python train.py --num_hidden_layers=15 --hidden_size=64 --num_attention_heads=2 --num_key_value_heads=2 --head_dim=32 --intermediate_size=256 --vocab_size=8192 --hidden_act="tanh_gelu" --norm="layernorm" --norm_place="pre" --norm_eps=1e-05 --positions="learned" --qk_norm=false --attn_scale=0.177 --bias="all" --tie_word_embeddings=true --parallel_block=false --init="orth" --init_std_qkv=0.0752 --init_std_o=0.0137 --init_std_up=0.0752 --init_std_down=0.00686 --optimizer="muon_variant" --learning_rate=0.0053 --lr_mult_qkv=0.7 --lr_mult_o=3.0 --lr_mult_down=3.0 --beta1=0.9 --lr_head=0.00693 --max_grad_norm=1.0 --warmup_steps=200 --schedule="wsd" --decay_fraction=0.833 --decay_shape="linear" --final_lr_fraction=0.05 --batch_tokens=[8192, 16384, 24576] --max_seq_len=256 --doc_mask=true --z_loss=0.0001 --train_tokens=91780000 --max_steps=6225 --dataset="wikipedia_en"
Each number is 128 + 32 x the weight over its row's rms, rounded and kept within 0 to 255. Layers, rows and columns count from 0. Numbers have three digits each. The size before them is the row's rms in percent of the matrix's.

# down: layer 8 MLP down (transposed), 256x64, rms 0.272, rows 24-43, columns 0-63
# up: layer 8 MLP up, 256x64, rms 0.201, rows 25-44, columns 0-63
down24 109:135140109136146123046124100110114092132145151124124116172190142105087121130146044083154156075160166142117155069114141067100153101144146101134178102135145147127192150119135066151155155182140112
up25 094:173158180099156140160131128085058133102107138139157090177094154088149113136091077123155129109194172096115076192167089098138121136110096130147119131092169092178173120133110131168125093180128127
down25 099:169106151121104138139081108151061114136146139145166100146096064082144130149109118109158131087168162120094140106171082117183100145112121114087186127121152139141148141195217129115071135164102089
up26 090:121154151098149131118160113077115177157156102213082118115132125131114165118140125062057163063150137151140094079135113158175072149101162101107161085099143162099140094146096123130170169098128121
down26 093:121134188116107111172040152135144156114147141127168084109092164112117145158147122129133155107148119104096125131098129198137158081144166154149108127169106084142109173075051068082118112162164163
up27 130:096131080097091145139106074125138128097099157113112099143085128056115122187158113158080104090156126068145093076124108074138138145102137099126039161126089129129095093073098132108085108166127118
down27 129:185139134134163098122081129147107165091096204133125145180093169112134079098195139091093126128115083099189109136173125113155131108099073127096092135160118133073165174162085144118132106151169130
up28 080:140162139139178124185126161114153100175099145143184133132183138158156083108155139142088174166086142109168149106148195077111110084154144168144147173145080177139160112147078125186091113108124106
down28 076:123105126083137087166134152167047123177156172088094117121094197107077130154084158170132167144105116137178112146175093086128145178083107119114123143125077155089153151140166105080101129143133154
up29 120:075181142159158108099123143119131119099093084093140108078066127141142153119099122106073150061114067142087182124116147102133054091136145128075109093099125125130122140127120169181175115119068105
down29 104:162114081121127146201070124180127152101076160079136150166135133090086134048140143123144116105166175132089093144135089119143176183110168159107067167099157133177151142117112110106112133159130135
up30 114:158156121119156148179157123110158144132147229181109126099118188111094150143120164132139134114175102177111159124158121137154129136117164090132120136143138154184228109180119168135153167159164144
down30 115:150089110127197121137141120163155100071165072100140137148077168108078159161131202117137159150155127135105120067110142175151096091119102124157133129103110107200095138161083139096127129067163106
up31 089:173095121123124139121149106126153120144143115147092087169107099121186113146142164105122184202118093088125109143140163132112151179125181156118126131191122149077133050088106110220100143084127137
down31 091:066056127107124124189169108117166156186080092088149193077146166130094144121144105111133136101103168161117167125146124069132157146157116100156132129093103146120134118142201129101115107079172155
up32 107:107176139117127114160149130140143147129123132119160165110090116146122111094118129101096123113225099165217156182141151128082061084108178128128134104089109084171171099104126135149167087172159107
down32 101:151108094138197145152105086187157141133073116125118132154141144136152157199217057103104130138151119131120099148155148142066104105134096149078127140092113138099123122165074166163135132110079091
up33 108:159143118182146143116143163060124141074091076126114152094190079116117129080130128094142103082122212140094119139138112120089076119087148161082137131177143158090122153095105113094120126180167096
down33 129:203144130091096154168154171081164214144078102089128104158119131113132130125079140135122099144149165154128137163147125116064161095082139127157140183139111079097122158087129076128128158151100075
up34 112:139115066080097084104174130161158155118109123153067097155136136137104122110084129140124087137128113071161147069095110112180125122122126118087174120169062142087032125109142075103155136108125134
down34 097:134118112144138136110101173110132148167155173098097106170115098046107154057112139161113159159097106117141120108121077072134166172107161118156182131154134141163158066141101079124062157112166165
up35 093:201089156121109125141072155145138139115154135152088163082139064059180141084114131120084079129138134160084180087119098127169090112120148133086165076145102100130121133094113120153124100074098092
down35 087:073120065164134129130136131058108118129153069142125115137121158151123185137120112146119083087130141133096066135184175144090160126123134076181182158105104150118148122193122156087162098087178120
up36 083:114092114080170083122096074166146116119077113131140091116193105158204129136094116085119131154133109098126097113131182144108135200143089097126114187174108174098166115108114145196142140157142146
down36 072:091121125089116159151145116106142139141146153111095126129131131110089136112114066154116110148082137144108120136162174112128126070138117117071149121092164029131127124141159137168145088255152111
up37 102:172051154087105090109128150137142107175121131141150151129097106058132102125099131152123102102106102122075155127128135073076101191106160114090032090144133157119152091137113134135091126077091104
down37 080:119091137157141135091135130080163109096086121117133178111121118078116152160124096187164108131100122097067144148143103086134130095119098096127119173171089146142139201181155170169166147179051101
up38 093:162170127071128127117174120101113105139102193151075101067123097176091124053089106116137122152182133144156167155145087143148130126184106142184129166153113143136114135155142073079110070160125121
down38 105:165126109093108178118165086111104137123139143152142097067143118136192159120064135071105121081163127084121204106158180138089173162175118162121098146112133114114080147147149105092092152070142119
up39 116:135135075103132104113121096136108079117091119052104104117068114169105157144145090167103114059129142109117166130187163154099147144144163124127122115126255124108102125107116075099142117139124133
down39 114:165160064134103089136105124116210154147113113108130124124154156146108081164157113039100110136167157148209098097085117086125111145146128135102116111184142188169134072117169149114131117113128123
up40 116:122136088180115075124088100107122142101094144125119109113094089074184117104214090152148105113107151155101167081077170112138214150127140172109127117104115109144095130111094115090171080133145160
down40 112:203183100138123094088076121112101118084077124102175109091113146160133116149058131140188136136110110065149144152138094162101098119106120136212155145130093130129128152112162159127171183139095147
up41 098:097183146138138093123100123161193159108119154084174141131151051122172176179159162136148120164114079130110106166135130131153088126088104130117115156168090129126117091047086159173163085112119107
down41 104:137104088127134087107157161119108139141055135140168140139103192135148090120140089074098129075149136126134175108114138123147170133125208072095062149112164142151146189160110130076101186106140125
up42 102:164163141160175181101159149108083138090099145105115153203121103144044107130167104080130125138082116121103112146145129125104099111156111103183141147176154125196138127082106097180162152134079106
down42 105:119036148129153169156081157162169116167119166139167144108128084116153104151116106108139098087124092151155186116105109105130070097109137178133142107110073186153206128151086145112174143110110127
up43 097:149158177127146130095125175082110171105113068161151103153111157160126112080068157192126104135098090118126130097139100118150088060122113132100076100099127155187134088138137096106124120048138081
down43 090:165074079144197159099113099110138088149086162142139146147161141125152122226138175098106130173066070139167129103164105104107115156102139104075097123111144144106138105154100145150113151119126190
up44 094:147149104120111132116072087102110185155128067141162101138127089074166088156094125103088149063130082102075127120096090108167181103138091140133128135064081146124141065072113102114123108157116116